{"n_layer": 9, "d_model": 96, "n_head": 3, "n_kv_head": 3, "head_dim": 32, "d_mlp": 384, "vocab_size": 4740, "activation": "tanh_gelu", "norm": "layernorm", "norm_place": "pre", "norm_eps": 1e-05, "positions": "rope", "rope_base": 10000.0, "rope_fraction": 0.75, "qk_norm": false, "attn_scale": 0.177, "bias": "none", "tie_embeddings": false, "parallel_block": true, "init": "uniform", "init_std_qkv": 0.0511, "init_std_o": 0.0511, "init_std_up": 0.0511, "init_std_down": 0.0255, "optimizer": "cautious_adamw", "lr": 0.00254, "beta1": 0.9, "beta2": 0.99, "weight_decay": 0.082, "lr_head": 0.00943, "grad_clip": 0.5, "warmup_steps": 217, "schedule": "wsd", "decay_fraction": 0.512, "decay_shape": "linear", "final_lr_fraction": 0.0, "batch_tokens": 32768, "seq_len": 256, "doc_mask": false, "train_tokens": 150800000, "steps": 4603, "dataset": "wikipedia_en"}
Each number is 128 + 32 x the weight over its row's rms, rounded and kept within 0 to 255. Layers, rows and columns count from 0. Numbers have three digits each. The size before them is the row's rms in percent of the matrix's.

# layer 3 MLP down (transposed), 384x96, rms 0.0937, rows 139-153, columns 0-95
090:120192060135097190117178210095112106131112195198128107126164139128125161086118071145125150100138134164148124172153165119090147098164139142115142172168110101147156102133137128140101181109078145099147091088180095124147085085137087056117153147109081121137102127120139123166085148172096134123
103:138132121135140168171124189106164140101135122109055117112140144169122090168158087064144116105106118176140156181089134094080175140172212058145180112093139090126125160066125107152120143134159158133139097098130110116097165091167079145201142121134115135164161115145126182111122093079137097112
096:040120110148087149142096146153153183099126109189095065046135169116146135066097137148111051126132186124127176106090120149110130159122171153155097098172059139105170118151142127098119126122115103169127130130150153105183143151133143095127116134073117082154140155160127098111149128188179110148
093:111120089092123128095104140181132170098181126140209174147144081173121134139151112201146054111200075114139109159152115122114103112202145106094080151106132096118100147110051160147134111101081113132126136119159134094080094137151103142134176111094149126103121184149149115195138107119156093136
106:175137132109158153100061113119163094113132195111108132114084162141101133127127169091101128110077121113167173102119122152061130136178080070072176135168081097109127141120126095170126073150172171202114092107114212113109120141125122114144159134119161146185077081127143151121125172152104151139
086:152092112121125112117130141086173102127125092080182125050113157151090141143107102091122124106124114124187143158120059146182110133130149136091131117222128153110113083131144183121154134121149114156145127106123179156113130088119183153087094165132146183123129068070069157193159098086108095164
108:179166197123115108070152102086124081073147100157115167131103159179121113094119103125139131152104100158114096164163138089086168145164052118144095148158161162141150122133210116113163175128106077124097116098112198119129138104082157133123108092150099111178131106176142106108098190116181151124
109:120068130117109118151149094099121135123112136069159107150120081159156128188144151131143152197093101111097093095153091136160130132150111128062128137156099118097054134185188099157127111101138078089107102062074176171132153211122145206142143153088130142122142133143096148100162132134105163107
088:070176183113159111120113196101156138082127115118139158117098111140093103090187090083122106172140174070067113129142139133125082123135104182137126060197134166115164139139156114112135100091125082142170099114116180110133146148136104113168179135131179137150088116141091174133109157080095104197
093:068123129078075137038074112100134056112140123129141082065176168107153142103106117135122152071200148169177146130141147180118118133104131105170128169113103167147120131117165182114185030129101125145126133129114095171110142132146137120158117114143101141123078141162133149152147133108174092117
088:091075115136115144122199103149119130175124125175122109139101168066061122148126108140125195109165102138113141141073115075116056136119162161132168098134100151188115114082124133193158181156149167162128111137110079122077140096092112144148180179114111114089199095110094148147124164116162128123
097:114182100167204195105137120113139115110114186085159104098107143081106110144048100171095154131086136111176163133089144187165120179103116186133131152168076095128136112164098115144167159098103133149118137122094134152134068148146125050137158122152103137135103082088111114126114155109105072168
099:100114132157097123156110138116151043162182148144109131139117137122146076111105131109152082188167110116173189121136114090160128094153180097118125113156171083174098214140157082157105122082090117182118087124132128092078146177153150144147098082107169118147193110153122125095188116139132141083
084:124139111113062134119128177210169099174145158154106133136170127171121175133081092190164105048082074121167160138182089111126120138147161109140117125151072046148094101093128181132114148187098110139112142133153138126128121060139116120125133114076140134125093121167106157124111180130136105093
082:094160138158107107112146088123130073123143118128083051133211114160156149161130107105082139154137149140093165107129140107133125106141128144109110157137084201156215138117159160170131115069101120139137152124047101103137107089133142139083119126111162174204106181070121166143111128113069118135
# layer 3 MLP up, 384x96, rms 0.121, rows 140-153, columns 0-95
097:063077144103127105165113102121135134165116169149080201104116094103147182143119133145119126141115122137151166143110141110166116121088170196055082115126076137196091111172124151093165081166093139106138130116190179127113074106120105179119158103139120051123176134139151124063144106126145115130
100:148123126098127122091116050141090091146121111138111129141152160139116155100108099143110119090129160204108179134066145041193156133130110142142158159181116141075097154120138103136179156145153146145121211086148128145167071138085102167091116173106130117102176128132134115071119105098196098124
091:113150127107060109165140098098103155127070101127107108142196146131096173149143121127084134140127137109142139184129096125124127124112100191140167177186148156097147137136171083207105153084117129072124072127097147134124076078080101149174198125067148160120146152115115136191088107116132087151
103:126151135248118128155142115070077203145122091146140105126152096153152125133155151149140127134114173077129134128104144133067197177120140170116168121117042155131142089123114073113082147081140085136146094147173113157169139095088143153130109122111120117194129089145137100131134095104108160162
102:144133186133085139153094074099145131105172151128159091168146130130149114162129108077129071114056135102123193106198136122126112119149121143135148129061139115079140173161095108045133134118129070109073153116189138160139096151099143155118144113138077122162157148142156130044108155179167145118
108:128097153159046140082134067158125118144124119097090182161135166158137117149150120139105102112106107179139151178174151142080151186154096147143095147108125119137179118068128170100135120120147069125076171110099142117135163147013148138146157182106104147149133135141158114079104125061130106108
098:144147116083102095114128122139142138118170153138088195099083137083095159089196112106073070109140147136149151112077138124110165113106098131212114135138159072076087122098131133144167117116100141110130080148179136125164112089152096138108074118161075105084187184156175120135108161191124126152
100:127076163122059117062110128109100114127114145155127172185157084154068123071120144169114123125169143125115172141107159086090109109112117185132133149160151139112155128154138162208128122152068074113132199093122136202151087132072156129079155165131150115133113166098098121113139149160092089092
089:130094125173071107135133115125118168132106159197148086123192162133102122169167088174097133098113126109095158183123139061071176138161091170086148107121125125127117105125122129058096161125118020082091180100150126144136150140151079142155148127151151154067145113125160163129119170121129159123
095:084099179144125121125132179102123174131093151106146122171240100118180121135156073161075055093110135136109152148135123119095091156130089122081151179121117137128123140106104109087091149140110103098199110121176138118137118166149132120170133058150120172157146146102143082130200105146145080136
103:124131143088166083158081112140081150116170178123124140112178099126069194114111172085177128148171147130134161097133167112104167145039118145130162154125153117113077145121120078054116140123181100052154146088143156186132184122130095130066116143107078124094105147139142105127119114146111147151
094:090117133101156032072103108098124121124119124110087084105146100149203099138121088170145135107128173171121154088025171108138135129099100153135119165105159073135133192145134162136119104160101093144137174150207146126155093131122109135147166164065112122116179176110144115143125148149142134098
093:136144105126068153190115121099160150162074127137190137145134168096104102115157077198129093114075128129104143110129109091157128173124144150153143178209052097092122129176172088124121171117165156099103120115167142129163100099073112172119133110112143134125145167063150161137171109134066123099
088:130116158141136159186103139153138176086112128125095178114073109133105131123156130162094148100101166179176102167129142097127091101138136117055136104161139048140052136120081126115058095198085116118087116090182171174161161175117165126120082092153109109109135121130160097109176102132108129127